From a checkpoint of a small transformer trained on Wikipedia.
Size: 10 layers, 2 heads of 128, MLP 704 SwiGLU.
Architecture: LayerNorm before each block, learned and rotary positions, no biases in attention or MLP, untied embeddings.
Training: a variant of Adam for these matrices, 562M tokens, 8574 steps.
Each number is 500 + 50 x the weight over its row's rms, rounded and kept within 0 to 999. Layers, rows and columns count from 0. Numbers have three digits each. The size before them is the row's rms in percent of the matrix's.

# layer 6 attention output, 256x256, rms 0.0635, rows 160-255, columns 128-255
103:460518513511482436541565543506521474518454440536429509576503474534415499451485484530501487467505409520453523527496475510570486518427534507504467520508444543461548581473424493461467471454430531473461506560500477486456508491449466509500440413460530483457576481500552553572555483564472471471523519535500579442527485494514506470488481527606484472495537586513528517476552517539464505498472
101:499551465541535574456483461464420456482514503402483521557465569489477550425506533498478401498469418514455527493535470549494445484539470411477447527478541582526628539370560564508451514494436550513489509516551487663511477437489468579595460484459489512500532564539518487508460558535523481606459503461538463476534473602568560447418464566527502540502461479516505446544456501494551521470482
094:517532542535464462534471511561472543519556519496449553610492552519538493511463565506509505535397504491564532485474434579485462447493511565507475503534495497550547581491562459507541556477561455447428449442477447499509494585542463587456460512497560459525500530538424493514541561508502498455555476544549478530454552529481459467518482451612437443568443568525434501497485473447494545433542
089:490555537425514541511543534500490492538432510567507521513530547491451413408493386471552542432438589479543492469488502487514544448515440422418491490459443515448536485439397541484569523425512479515500487523467532468538494474491525483477536469502511558462584389439442486507509522494554530478494356438534387538368489592463501518507530504465503449477554558520449586494508397520542473571523
105:488497521555453456521506502509541471533550620434527461568497490507473462474470449514506541516508497511541510560544532446549479560486463576438445481480436565484473530443464515463512493499539538525484514449549440506570483532479490457540433475528532570543495493450446506541507478464525527503502440522489439478518386524452438484505469499459496500555513460508534496527479589469508565488502
084:528485515493525494531516475520487494546417496461491544507508570474439523483511496492523462502532503419431512523543455503511567470456486568577514488498464466517395468495515576537434436555506433486519455507522545456494508539501523578474475435510462467425566539507530491499528511484452523554514578479454503511488567466507510593533506441388458521507522567468505593457527554443504523519468
084:527531552510504506499544468484562560413557479500524457491544434475496495553451572455454440428583531510549560430457381480506476458486498500496505482506488454533469502554520563517475411549538474544494552587355564518484484472521496532515478534622445520427487510535467448481542499499518486389549496622442509499477649461571578590594459440538586473490519499423539529547461455533486454513465
087:461499494438471581551550491477537552501557595467496455526568455569489469496443481440540478585418533461525492589403483443473488499485578512501443506517482439512515541586508474539423460429525410445547478476441532467565571576469556534464478494512543500535470478463536469533459468472513422475496544557456548554463534601488479439536574516552503499521542556525576527404573467550509560492462
112:581483395464553445501483450504489439478495520510508508485476496434499542575521526529462441445541487527515559518587554549458556490509527570558485474477476481474428434460431448474417451586571558511473499459558444489571474483557530432533538541502505533513546561458525493524467454527511505502495534489472479504530483496484528565540490471482470524493463484519524526493470541481482555545467
097:485438464450553567462501496478481508499491535446525514519492554443545399425462455543471431504513514514571504539521534488455440420534525457404508388489520563497584648479597475556530564379489509573526481375475472604512468443465487427498541526447462560463546513523494524484597470564546573560496410508634429552423540503518497443441528476479513573525420441537499527501510486533480444489493
096:511487424477517505484563558574452527586519565420467446530488439452569502468497487537478454468502470533475459446598529454504447438529434530463472569486504542508453529450485482497548586495536527518454528420504485545536494480544541475537517457495477558480528469472460482476566482512578563541472461481566389491504470533503472559461565453415450502434396487555530594540434508540546547521559
095:471513502474477465452449523475481497518527454447456490522497457525420503562407492499427460550548490500520530558541558472605517569515445524497521446449523431551594609515564479515447493473432502529522541404484471530457492574451485457501485453586455477604485515520624433524428473467465506514508560492456521462455537457487553409540479445426547479500468551487464400502428582479519482537514
107:492462463525399507505517565525506445542450438572377541567526475492479460495563485495603485453385425531467465474536504490460418522419496361511483451476616531415539474463445576530568555493515514478469550573526626536481544546471502520408590483454489484475486389489479578475467492518587447508496490499497484582434486564468560462437516501564456536489465501488498540538428506595565517426512
085:503584536505444499478496548578397513547481536476417496420498462449537555441488547480457492486558451450461523457526504516498470510515463452470511504478546480617527534493527456556536570457457543523520507423524515615503534470530467522510529451430531528523477523528570463510555466519515560557592486461543502496498428502513530529509507454513523513477425506579489465535444531484497398495509
108:456517494524508502400484498557487535503489502514531484467605516450518510453583508460438476488541454451548526505461472562480559493527419449482493475472509519488520537487452514466464488532485507499534518476491560562485474560510476478517458420505460525497605525527486476465517566525485571524508450449448476433549490503553572542483481506494556550519503473537523450508496460469471483585543
111:490550547531522572498493527502451492513471512557500485593495494443541439539512563471484495535470450511453503405510472497535479533426459505513481538534465503467462488496495524479532506535450524476405443599478533398456492499545467501469479524549436488447530508497460502492483511552525476425516482508563475461529534517528467531469535576524461451462537486462520542488521477487531529509584
111:543466500486492554486466477561565485474512524525479516478482423552513561584571532534544487477549506489573531446527452490416555553487527522565479484472533454521448387543515482490489442557555507459465581583432507485527474492529484451523511479465521450511489509510592507537528485478503571520489555555458585532536468510467565542515455391587618539473421516548447446539449500437457482514519
086:433514587448470530561487521495418450518456448449487493492540475510418452489438435502469517464493529466517510551510441498555515491513450501457533479486494640574581585458570500498516499409486483476514537467502437540514505431440558462523452444496470571534531432440446474525448508459483526502407391529575483452449469461571610440494492513472630542489455480506528475441525487549558494468451
095:440509484546467473490461507495544458490517536585488539478479560425531439517639518571506546529408502467507607526525409582470500532471430485516505446507484520336508482419524507483473469575526568508467535508526517573551487575566473527467522458486485536491522475454427506509484518509418526519509484466452495516491511511501538468433526514560541489542518434492497525532439515423524489481572
093:496484553399506437421566505525571554524549479563524558426537471530536529395503556535475396511503517494509573539447445515504414437528560486551511502416559498536447489505448480542431546516484479490445534488548546621539503548484538564536511449565475489464442584465532459502507498504469529526539533474504519475549511398475532476539529447479503491526506534569521445534455588504530454522469
090:484422528517437467468504607564415516559517500473479487551467487475468521471463470488449453532533453489522436483587496567528434533521549574464466448567538580599529600453599461517506557490470523470521462439549406539504519465509446536523449401454573483510538526522533550501514544486499563542496475444581516445500371492551571443566483468465473531534412524542457484503483574522482490444470
105:557496484482515533441463457543531552505504541470515483454454474463556556467530503408431491475541473467506491476464479494489484499543518542526422520503492504553450474551513481485425540499485499502507518451523506520524495509562486515451500509468516540495511599443454490487562498498537569487459484545446424468552491458547448565463490537524512546500516552511541504487529493457467544500532
102:510528565512510461491527534500501528493492487525478467542493513511533526525450522465483473501496506481526419410552475467517480449535538538499483472518448512554479523528533491533534519484482495461476454462421540458490510487478462481471468546440496446531475533480514534490513470499494463489542525570612477469515516374467482499492502495441484574493487498463529503467517445512461475510479
096:522465461448482466448471506531586484492500517540502548510490532505548505499559462488562484426547533531534508434546497480422490502556538436497511476489486517479460471547544502470468480518521461526481526570505579393504534498484545488521553628560548437473504429453498543484591480475533515463482476493557473585557440456467537472413502559520519460513516430491463427512561448537521550507515
094:538432516493536440463570550461516506452545505428481487489488506507492508551611600521520455474518601422441499531478468440489413510504464568603539632470489447457396414438497543449565517604448545450465485539429465455494482516501518477551496500502437445500517556481439469430505438468548492468509499429463525472547510560584467522544570513445486542458498471452548468453442544418516511580581
099:471465461568485542553424530420446428450531550518461480511533455537449567529426496545622533503543472513540534558446549535432525534535542482527536517507428552543470473502529522523457499499508581533542555434521418464488468403474556389560568472466499507478476474511516525541408516539527526591409572527491508547430524520492442470480516402511487552537495518527500533499481498528516500510435
096:585535465526424518473408545537509484533539489548512578521491557387543538503620494507522572504468587510558563494534509578390555566444508506508521390512537453528545485471493468513485409545550428516555500487588555518539443552527546586468538519577480497491487547475512464535429500556481400619521543550404524562485572496510517503488491488511484480567530568523468525510463398443421486411456
110:475516503505519506510485478552461495576519518442456434537418421526508464492451511554542516474514535501538523539409548416552475475498542546469519474495502476526569576586481464571392377466505434534498567463492516460511515511468472505492487562472482516389494485422515467588447511549481480468549528603523547511446581492513447446548548461563559417463451510504497510438472498559498502445543
116:558476481542506451442504537564508469512496435489462525487501536425482526484571567539485487473505490487527484458538455495511419506512488470546532509489564497521453428457517539467556550577480504531489504502453547559534483516463454549543568478567517473548499530561586482435517496503523440529472516455496472479560420530515521513490424567458469570499503495505498431586509498493555466571503
100:518559479485527532583507533546470512570500573495532487487524548606536525521466444585559457519495440468529509500511493537525546476537489500430449497535494507565507506492568492491557566468600459558491481498447483496488448533455515498500419527480543535551521450523440503457476487428485517560559496499538366513444510471467496516493543467421484522455525484556516518532471532540474498486503
103:580494533492485529519508475501503512475522553520557519540516533487531437478466520465513537462528531516535526455479531432438485448516559442531530477504493496551469479522531416577504430456503424482436428527500478458543490546521541476455595480512474426490493451500473448484598526528535501488478477516560516586491521469524555543508451489537573501535413461443479474490506491485473449443461
097:566460418536491467490533489528536493472483402505533512454479473508488552497454526557502457506529491552523463502459489481522454453543493466580446509520525501508486488487508458501473551462504494517511558471493556546566487443512492479574518496486573488550497512524573500515555506497468489443397560543458517532530444465521516497521418470506548575494573534553491450528502548539387468448495
097:489471474546541441511555434474432539454585437519500545472466479547419523433506545594507516487546514510449458554420530579493479548545564533544442533467493483531464482503522529506451508546545522546502520486536503516474480480480487510544550502510507531447507560509523476563424522518476464485468558524433584415553568558503441562550456448533514492491574565495495536451454558536424574498479
095:584427543583457502505538470571470529488509560485514460492441504567495490450536502485493536528518544489467442553451483471532413581524423559465419411609550452491504506483557539595494440501592471544489523485540533570536536546504441586528458611465430530591565520518376505479510525560515551496541533581469534503497514533478515476508515430548496555568563421461533473538433528530407443428465
094:548562445587500514473452495487520479437530532523447533446491473439510475525587480475507507479455525526482561516484563574515494581474449438549525473443463516413549451506472497457440559543482521466493474540445518521500496493482520452443549520529525480491439558514448583505471467479568525593475513506489574476434481434487473506440475547510538503400505498413517470456512503477429498423540
102:548489465554453523512522511538583498529459534525475458483512495426515532550485510469556446493531529484546498529471467523500472517503468472534538488500545450479458471471497549585479591606608440453514519486494523496434434459485526513486502485470392432517465440463459491419521518508473518585512586556449470570442548527499494520563449458428414516516501481513488515570458586517534509437549
093:522534469512543528522476429482477523463401461528457497493525536517480470397412473520529496481603491488533531463543522536519502487509480448438460519543582561503500453526584605517562581500531435573523530639498545463461534473583484467514541553519559501466530514521494480493463554491465462468478518482472401466435494471513524548477413425493521488543635483514398521557486509556487468496543
087:542466534442451561526498481536547552507421459512506526448486432482526472479494553465589428484465460500446474482480443447472509388477580467617497522503510413542444482510490490504420534497507423389517526547534473472523484509493523538535469500549503421474487388544591464417519458461472454444449604523573511591540462478493521493503453512494537489491537508480459476488515491574483479511483
101:541521459544508441543509562497489515539512478522561453559544460583509511552390516521503593571546500545534502603446637551510532590484446552462495427500438506518474520464475457509564500528545540512567458420502500374432496477483557451528477511505445481547521505563419480492439474592465545545535507529453501407505550451545411540609553435487460511560508475452476479451488495540435497537500
078:538478574506443412432507558487502528451510470547466512477515489557422500434455557562517594492540539415525529490471464483530498525506612541524583538477508512519415499461549537515560492576538524520475503470461522499534535522506504525483578473522488527487552546478536546518507471486451446424458507526380544471461521435490453419552474502487566475450602517520468498426587486485483479510506
103:555479563454469474477525542480606506462459497525471545495475476582452359517516466453528500447486575450500541522515475530517464499417459439494520543525464442457528425525532522458562510496468529513498559600462500548464559466480464510500502523488473471515536424430507474429515434443521539460484510553400523562450471444506494462536504410502601452538495529467491507577447555538494483545479
097:464533590485461486547466522447438503449505505493533503448510461529500488500523457504529531569482533438515481481512505446462534538476470541450471546528509490444463503556577513445545454470487544527502493465489500453525519505498521414507486481430483579411496459494480496469535482486582493442518466446495485489452537484522445515443553450586556483454522545522496564516526482500514463595486
106:432529511532418488592499520434534370401468467476522437494499445457506475599449497512516493524512400539425537525434428472531492436397546465528580528476469507415496448472404531494497435472491510457556473494486475443548534449470521471450509423535500482567466358529536444428445462449512468406477517462463532536462484551493512477521534485570482465500538481496468575516558502520539506561489
088:523579519537473533482478513574546462469508504453488467440430507509472563521476599496482521507539516548497486511485503442547397570531544593572486470425492487528486508524456371546442503529536486449441496424524530489541527548435455486498509514478517440548477551505566512570535446501481523490561525508546641538513451467431540426626459517537481504514475503464475477515478547459452485457461
100:518538492482467523480548518514516578484548542507543540529517506478486411537496427563453490427435534550550460524543433363543517601469500561472451482499536520448452485466483474498521501489502486503444441484533505385484536574523504458546561566500517544439451490446428478543508453435474459433538457556531451499452495495480467498470578588489506524513468432485479629574464553495549517361546
108:497462481524521505558455514440543488484563524487468519514512508421513544489458455438465481520529449588547527477478474416537579472446555584540566509416463471492535558540490482477486482419485450539506489514444491500472472498513520458506505488550453535493486536572551461540518496499521513499519472534487508487500561536513475512500493558491443479543476532486461426487511524462481502443451
092:517454505467521549486625484506517534537506508526554440497462498536524460480484479541464490444509519539540424509430435463498494524513559431474438474478584487544530520477598466589526525530526530491497483448509492550488582580508559559516586526462494550431504532509557427495491548555471444501490491510500506482445482489490586489536531451520496556500468544521535592525511485538487456466472
095:472420482508539438484514542576456513480610482450555533507394543476463584460567457405408519540480505486573428547578544440589509573522371614510464474465437511479507513452515504467474545491430608553501416461504510547550551499540489486564530519616450558578531545522497521504478541554496483471529478503543489422472513531507432498520526658449473580491599505432509464482455502432476515531473
090:425480443546476453498484513477465532508592482572521508540517493417522474594522465469469430549493439621496510371498518520503502516443387433448483499504557461540484526482492465484490538473525507508512488453440509516468434515549483547495469503539473516460431525538486513505481529518506459532511448487539475485547513476443444497494526504524453412498522459542492479537502487493500476497574
107:523578510569485499487519528483452474450514498472501442588476505548491457513559510529522563481482508498427504516423567520478545501482500495588493540425426530448472421441451463478530433504433548436493454544536506444519534513579502480465545469484465451418580528497512506497439541565487481468464446484430567484516427466514490554551470429519569592513460518428501537470555503527474539532552
110:553494531457515521511474496597515481417542454527529501471538574491532517488518528445522564488465535476530485503423552541487510434437461471555483493511458441443526449490417477516497460530498517456483443488568546471513486508507507541433439431522525453508508525517509558458486582562436503462582505474416561503508504506497483483547513542556488509536537619449494543481500433509416458511478
103:556502505470574610487500505493486463497394526419510448507546516493572488540454494533461448451552548434446444444493470412524483564565537558451503386531472542512547553481614473541460509469520423519478475552411524504541499463472485434539468598439464569555524519540480453528506422461553508481527410473560393479520474520574588483494460498414479590563489433539528456476508517532568487513466
099:574460490435471517502482562508483495468486565493511500479506540550529513649475486533598502497505505527585504432544529521495459544496527490468490463502553514523529534507589510537532533503543493562464452504437463431461562569483522493475553577472548472489436499489525486495561474457598464462541492530506509519489557391511432428519526503539437506497528526489495499451432452556499521443452
092:603482436462497429562421462534500430604538477487483557430515535437478531496459536427550512490497497518433467521534540460511563418561500568552515493525570508539494503515531551435491476510513386502509389512498413411443437607571531560445496454517579468545491466508445437464521536420492452533533513504561458534450555582549544500488513567456512447467523423527484458556496498461559505434515
139:458478521557360556595440629520488383514522471550362528519552488480449551528462489530541561574439425464450383532532610519525490471432528479634509463391491505577659635507494449421505517478415535544444447529591371468454500477467430501434538449478536429602515506546599521527498531466510525507542526505504606541470383585510561357522479488545494545556424515556415480622451547507513502377434
096:411508474498502490467488475548459428475522474454496522491397556522519468548589533571486449505454524498570463467559557530522458499475515472435463591459561518446547522428515487584480559484485536500467484546527599495528626510486488545467518572477531537504573490451478507484517516566563494422560491476546499412574511500497425475498449562596431517466606525583544458574405458530458491526536
101:479522501508520488490482530502580512534546487465496537481523551554568453550556494527478519486506530558526493576526540549521536545499498445505495459478521569439539554529454427474548581496478527525468510498525478488431500487474459520448463518469574439461471552525529520520488531420451497544600477485427545457477442486386422411459450530501443514488501505416532440530476518446521566486530
108:549559460485560486450523428429482597527574497444540425503497478517441513486471493482446497449487463522522499496467436441594464554583507487446489550459564547501503496472511530479514552497487556565534484513387529501476470540523534444555487499466428548506493552507485462487504469505491526514517432534586417433497526514476482509470531581440484502481570411421529471482452486526508542531529
102:533523458490496549483572488497571561509487513511567491550564472522494422471522454555433508429463508505455464591461497483485523518554493481535520462477477517487443469485564510504465552529482506468456549577452513490427537524504567478468520547529486476497430486551465411503446487455482498534518537511496477482469463516519512561497512468425495538506515470444557518529499514541562516468484
090:554616520480595530457552399510477544501529542481569435416519471479550552514529550526474506438520528460438476531434533436516471475546515517479548580501521525584463422581492491551553467484508517516464473561551536491504475460470502421515552541480518495492486623539480503506478524494510538549485491537471427494553516471476548615548533425501577559442495460529581501490503530433489509507445
115:555512484479552452484556448498465417547557478456395487512526501468479620492550543466504473444466468534428463441511537523466536458452562468554493578498563491500623485606505477458586582514443575614449427545497470468369540464530439449483493487428590460457510669596599495488527555454536538524516503498467576432539488477495474517466484441577538520477438517506537478479544570439532590537415
106:494486519536536492490427488472454503475582542464552545543532523434586507475543550407408507490490559466503546479526556518468578454512471516481466489474537513486504539444508490497497439468474496460468404426560471507555528565577546508485534401582470539484560528503505497505522529559456497542563396467483496460528511499489516506496503484524497458523480517455505520475466434401550523580499
092:560431520496557456403523488570536460493487459497521455512577514461490381531559558551446425478504483462570506469531416487505388533521513532565481478492505537449469507503491468388536520561449573522502510496421505524514458458476443436500506457522437449568491594485475503486548446562575460433418524518508461488571485499562551478446448535440495461528487496448520415536506568486472457509516
098:456480431470449548537478511497478427585465506517439551485522512407464439490516410441517481591478513475585508485573560492547509522432516491445456522517507580490570569502571570466492510454462474505469455487535437491539519511448548435469514508449502508530530452470504483471514514489543497598478529499461467480450476491527490427434460532537478516511507522561513499546481481491513530486496
099:387444492526443527606484494389584418493416478549541581499434519523416455519436501432545524501497444522522532467479448533444541485415485486449472489500510523455505507459390542544530439465604461471520464501535464498561517515521520523483503415493560543499502364449515526512492530533466447447521460515450434566410525553446523491554435528496515428487524542537516568527564490502603478495474
109:509508456414517489502490511526608525440575512482512522488477507526579447544597489531492517516464468540478489500473533541408497447399540486495535555514489421438478426513457468521470515500515510418527570507549575495526539529502476623475496516573558507411422510428539513471436523469498451456535545472500559538500547483466465462487535557530494444462564547512537501472493503478466504431583
088:523490491538495521504492539450574476540466493488523480472512503534518398452512509537474531483527541442480506506428461530531458563532479543535497480501424534504429499500478448501425593503586468505455537528466493549548470512469498461496478499466439511504540541459472466548561513454499563510546533511533522443531423469528480540479464449456533536549489470431469429538498534565378483477547
097:539493536500445443515490483471500440389431544497476530428454585516556535500546485520584447465498485571538553422598517559390491477441564469528460509548490443490529422447473518519559554542585496508529552503502552496489484418523515522514527558512546469464550463456533507438553510587522466447491540438492465592494512458485499483494440470509488465531483451509424475589486466551458487472472
087:456427474466512497505439552600482567542572472567532543415461575501475515491615454447540538462408480532532534479609495563442537517466497472464507556482523441515483413526462483524455548538512561512496540436605587495569562466501527584467491530552492508430456472400470555503480547438469503516497510520469536511499582465431419534481546477555525478443529507502544549413493470409478518450582
092:462541473493432545556527559542522498610447539457507503560540506526502459461394499478547480586520528576479512503437495494477565464505515520513523459498510482586495636506513469521469468517565413461503425482490493376474492576495531467438437463556526426460504508539531513546568488473453481505534534585488573575485444493494541486540487462531561456560511551439456496501512508600468516453504
082:440473482514456411544501578481456566396472495457555509524481491498498523502442460419442518492510518440413436512501483481453548448464529553480466537503473515577434495450507520504476469567571533467610461481492407516518438553591513500576437475582476574458526438507552471429472479497387484493507465487458480439529469518442525581574489465451528480522497441483467655535498445609525535522454
109:506555575455559494475440503456484477474510536597499421505578533502564423506514399447495541463474509511560509512521581544470543540462497559453424473592432561426485463498380528515553444439510493438587533454492572446476449482460588481459499499439542520464516470445436562512443525570556444549501479494509448417482494465503414501463490565441385487484571500551607579444556468483477521579566
108:454479468451427448517418539481549457419544527552536482475504475553493458584529434506439516485508410498471461530534507512461522511490549492462505569473507535424496492543543473456531479466516523492563552539457424473517489473538508513446464450527550575510475416485490506508436576442539488449472430503441530508504470520495465457490497473503517463479564490545491470511601476447514501492542
093:544487468408601515447547478492525457526558508430503543481499567563476516486432442558413452489608521464485517492489422420548465503518463465469550503552448496496466460521604500454537499523421493463582545479419525504430552475443565511516467515477436458553455496511469563420555463429554419481447496447579473529502525500575460467434515551440542514476514480494509437466476531517500500497472
107:515558461521487509445480467575505463505497536533488515453465481490569541563535548506493480519490476514490452472505473506467487497533482472570453540427542464459498493521463449496501475579502528508502444529458503471423519518566428477506559506447506451441469530538534539481569541502497487480492519468471545548509432502448546484538424522488495557429491510495531507523499527413567550505504
105:550514439495491481539460514532467479553520493470467474527473489520469486486517531538530556457600488512483527615466528557492445529538493613515554469545473503548439475493466488491519464549604482510538574393529454513509446492458447508559437464524472465475540514471466518465429520513601477521548517549441525494503526454489485481551485409508559510542487470555480463509423580516489507538528
098:457496537477447493557495551567412482492477541510491465501514506413602453519556420519594542530411536539461525511560552443461475426462440438457501475528465497419482488508377459520499517510549533486550407473538528474539447567459509441365479461432503491459515408459397535461571539517556522555494524511613482533471454436482429513402474522489410489556529484479504603464506474516481539452537
101:450442546460494510485488457492505523503469515477593495487545493595509496529463456555478515532503496493527533549451518508536445525544491516469531427516455545532515571542481491543476472443490507500489495419569451560553429518447464544511464464484532557520471537481487491602521529548428539479495498466560487455481496435473497464526562586453527532522503573462491541456514435546515496470498
081:574463547521465437519477514472510473489545482529454505555522493502476473497500532442564454514575578521574547511484577559470533487462546586479466504470440463574555568531445517474543446469586498469394492502572391489516437541564512504542477490561485514367589509517486528506511508548533547473600431536505528453498489436419453506563534408578569392531410555552457522509465475568457544493475
096:540424514461526461466563408509509466437542427504494518448506468442484460490508570637511467483496522473486525477443436459542470454521528453579449514461524491448496472495519557392508447562502493486463469527428461471531490532501510532522514534582523505475498520501468528496554484527486450465447489474547515475496534546475491442453439598502544511431580482463446508476545439524467557506470
120:406508530493479485531520584414497529492476515543524509510493476486482493493490539459443547487464496438469468532495405509493485480414442545591514575485430479438406460551408519521569514519437571436487532519473511502470466487458512431493456431542432468474495482499566519457466450510511489484492506510483559459565452430513454498539513502430521499430505547474556553468588473464517487593502
092:453401491475483474603519554474611427517496466536483515506550478448526492594491462550493432524450425529528463510535499509506552441451473500511531477485498467527527553618516446456502517423481549392492474473501467462494519479485521534450460458519581466598460449508563516561489525444416513562484549463508576483471420480455498467469525481489499555483462487496444511474591521461472448490485
114:534501573488566524436472458473510500522533472513432457581473532453483469484500576556466550533522493456429536470466472526548502510550463514483500429499472480518484494496586526439516452547468525474394490556514487468402466516534428566444464471578469420422524593510486477467451521480481507468510508480561504470514536500538506494485483528477488519486508512403487425466588495450561527560547
088:438564565474515529531461478486457550486527526500514432494496607425530514571530463422466475386482528502479469435572429489536529551484547452514481499532456472474471368498580497497496470548445459479500423608444462471528536493488524524428465558528502480520377474503464534454465441484452452464450486517524497497532498487461474559381517633498584536519470488461539473489541499485503464528534
095:472465461553461463636521492462514542546523426514486541591415502476531524473513481493481525524527543514574445518452508490472568458474519447533519519495529501540523514575559465571474528435512440553487451498449407483514495571573505551467459466556515504462467422505534528555482551538424415491529472566460517507465490508455456508430467492540524489504534551461480558465507490484518539462441
093:567548507541531504431510442542473538553536528465541532533470544521511475471523575522455558507503548511474524460497544490552436515579555540460491482505482496545483514599543473475528466489533495571438505501455530492465439472522463490504462649518522489433490591567481516506592530517541406404497454488505536504513515494455537549555407413502516458456520468417551458478564439480488554452494
112:468487472358526508494513528491479442489459484456519528493515514469488466451496514558482472509463551471529485533464513483430486484505522515419519496462557562453516546486485502557490550461557540549475550497496513490519486469443523442448475501465510582442481542485477425438461458474572515536508446507494448461490542555520506463511515452461441475476538465504548533489462479488500558581486
116:472474450564573534556434477472516491451450537538478476433468557468547507559540427493490482575499493516566521485502549533601571521474412490507562502537474477461583548536536496489462501410490452509511440553521466511487522565462507494441477484448569489545450503536458559526548555411516485559470540505497523518490487445530462462425576595517525551498477509519506436466552560425586509468567
098:474461502412469479442490502552493515614510443497438535531529466506492481479545534480438486488505515457569496582592500521450496618507531474450424426482561567537559540504527456586490480471466533470540516462574565616510567471445452586552572492433521531542474524446537515566452487527503497568537496472468554466488479477468495446453480489489453551523514579539532506450501500445535534507486
113:519469448551561477483534449494498532528511480428499478505463560445541483461548491612486458452553510541434508490527477495530475421507483500483538557466503494441468490573430538505439547457483527511499448470493539597539484551547519498529506472502487570462552529537456544543562521503456585530481493466518449452505475486460502597437475532470505607560486488499540570503480547466430532532501
107:536534423572566485477447501566430487515506439495500493447487474416462474483515520496496530570437508478474484492511566518527438478491417433491542541456607466496551499489513497490491536532445458521509490507445512513548418552500522449517531496508399516484501502538494498465485482513527522528490483507508454514495470503560566540524478503458520508446505444502534461532470568481480480498546
101:498530508650524548498446424374541473483450460464567488511510537505534563535456527508445548546548496612466537513462478470532555566502504560536503480555413459489466421559534482461503508582501482461457575603407503441387494498504411482484473547561523430542441563646525515519520537463504436438479528480461534460550435543542515600577400472531538539528486512392498355538568491428456477502488
093:445492454475496518597510559453596528466541561542535499506499502521571450518397427507427505535541519512565482537488543459558609473510541512497466435434419522478556570478520495474480481505558453461471422517445471406479543508515587444451505477541447540512486515542478526524507502450430526511636444532523507436436533475538455529539466543494473553443549450462493509511510466560531512474517
110:493512444574483568494560447544455536510482471450596520545482463542419541508466519453465594529441412439416410544471447556509545477498514446580545453478390443596484453467505510460480447563424479452542591512607493510482582492530502586519547488612440455577451473518583528455396433519424442512414461485415556529522483563503531538551520511463506548485517485414484475506566525512552517475472
106:451528502529515462580504598486548523441499512561584516463496559476609490561406443525481540615469446551440437557515563528566603465442439450503513439537413493457599559503545458486491514424399513411487451522453416484430527459535481609479460424573567503511401442567535516521443476435408565509463462461533515450463459430521443425496557571476508498478510501498482509468559481496508461422588
095:503482519511539449499450443520508545543490528459507522438492499512572526540457565436448462519550530488540481436481361520494550439505452505464502536573510474492478494519458483499523442482524436411541462540458555562517480521500506533539399482594531511527506516472406562468560532435487522488528494495500459480607513495498541583498512529445550517429493465467488461523477451467529435536467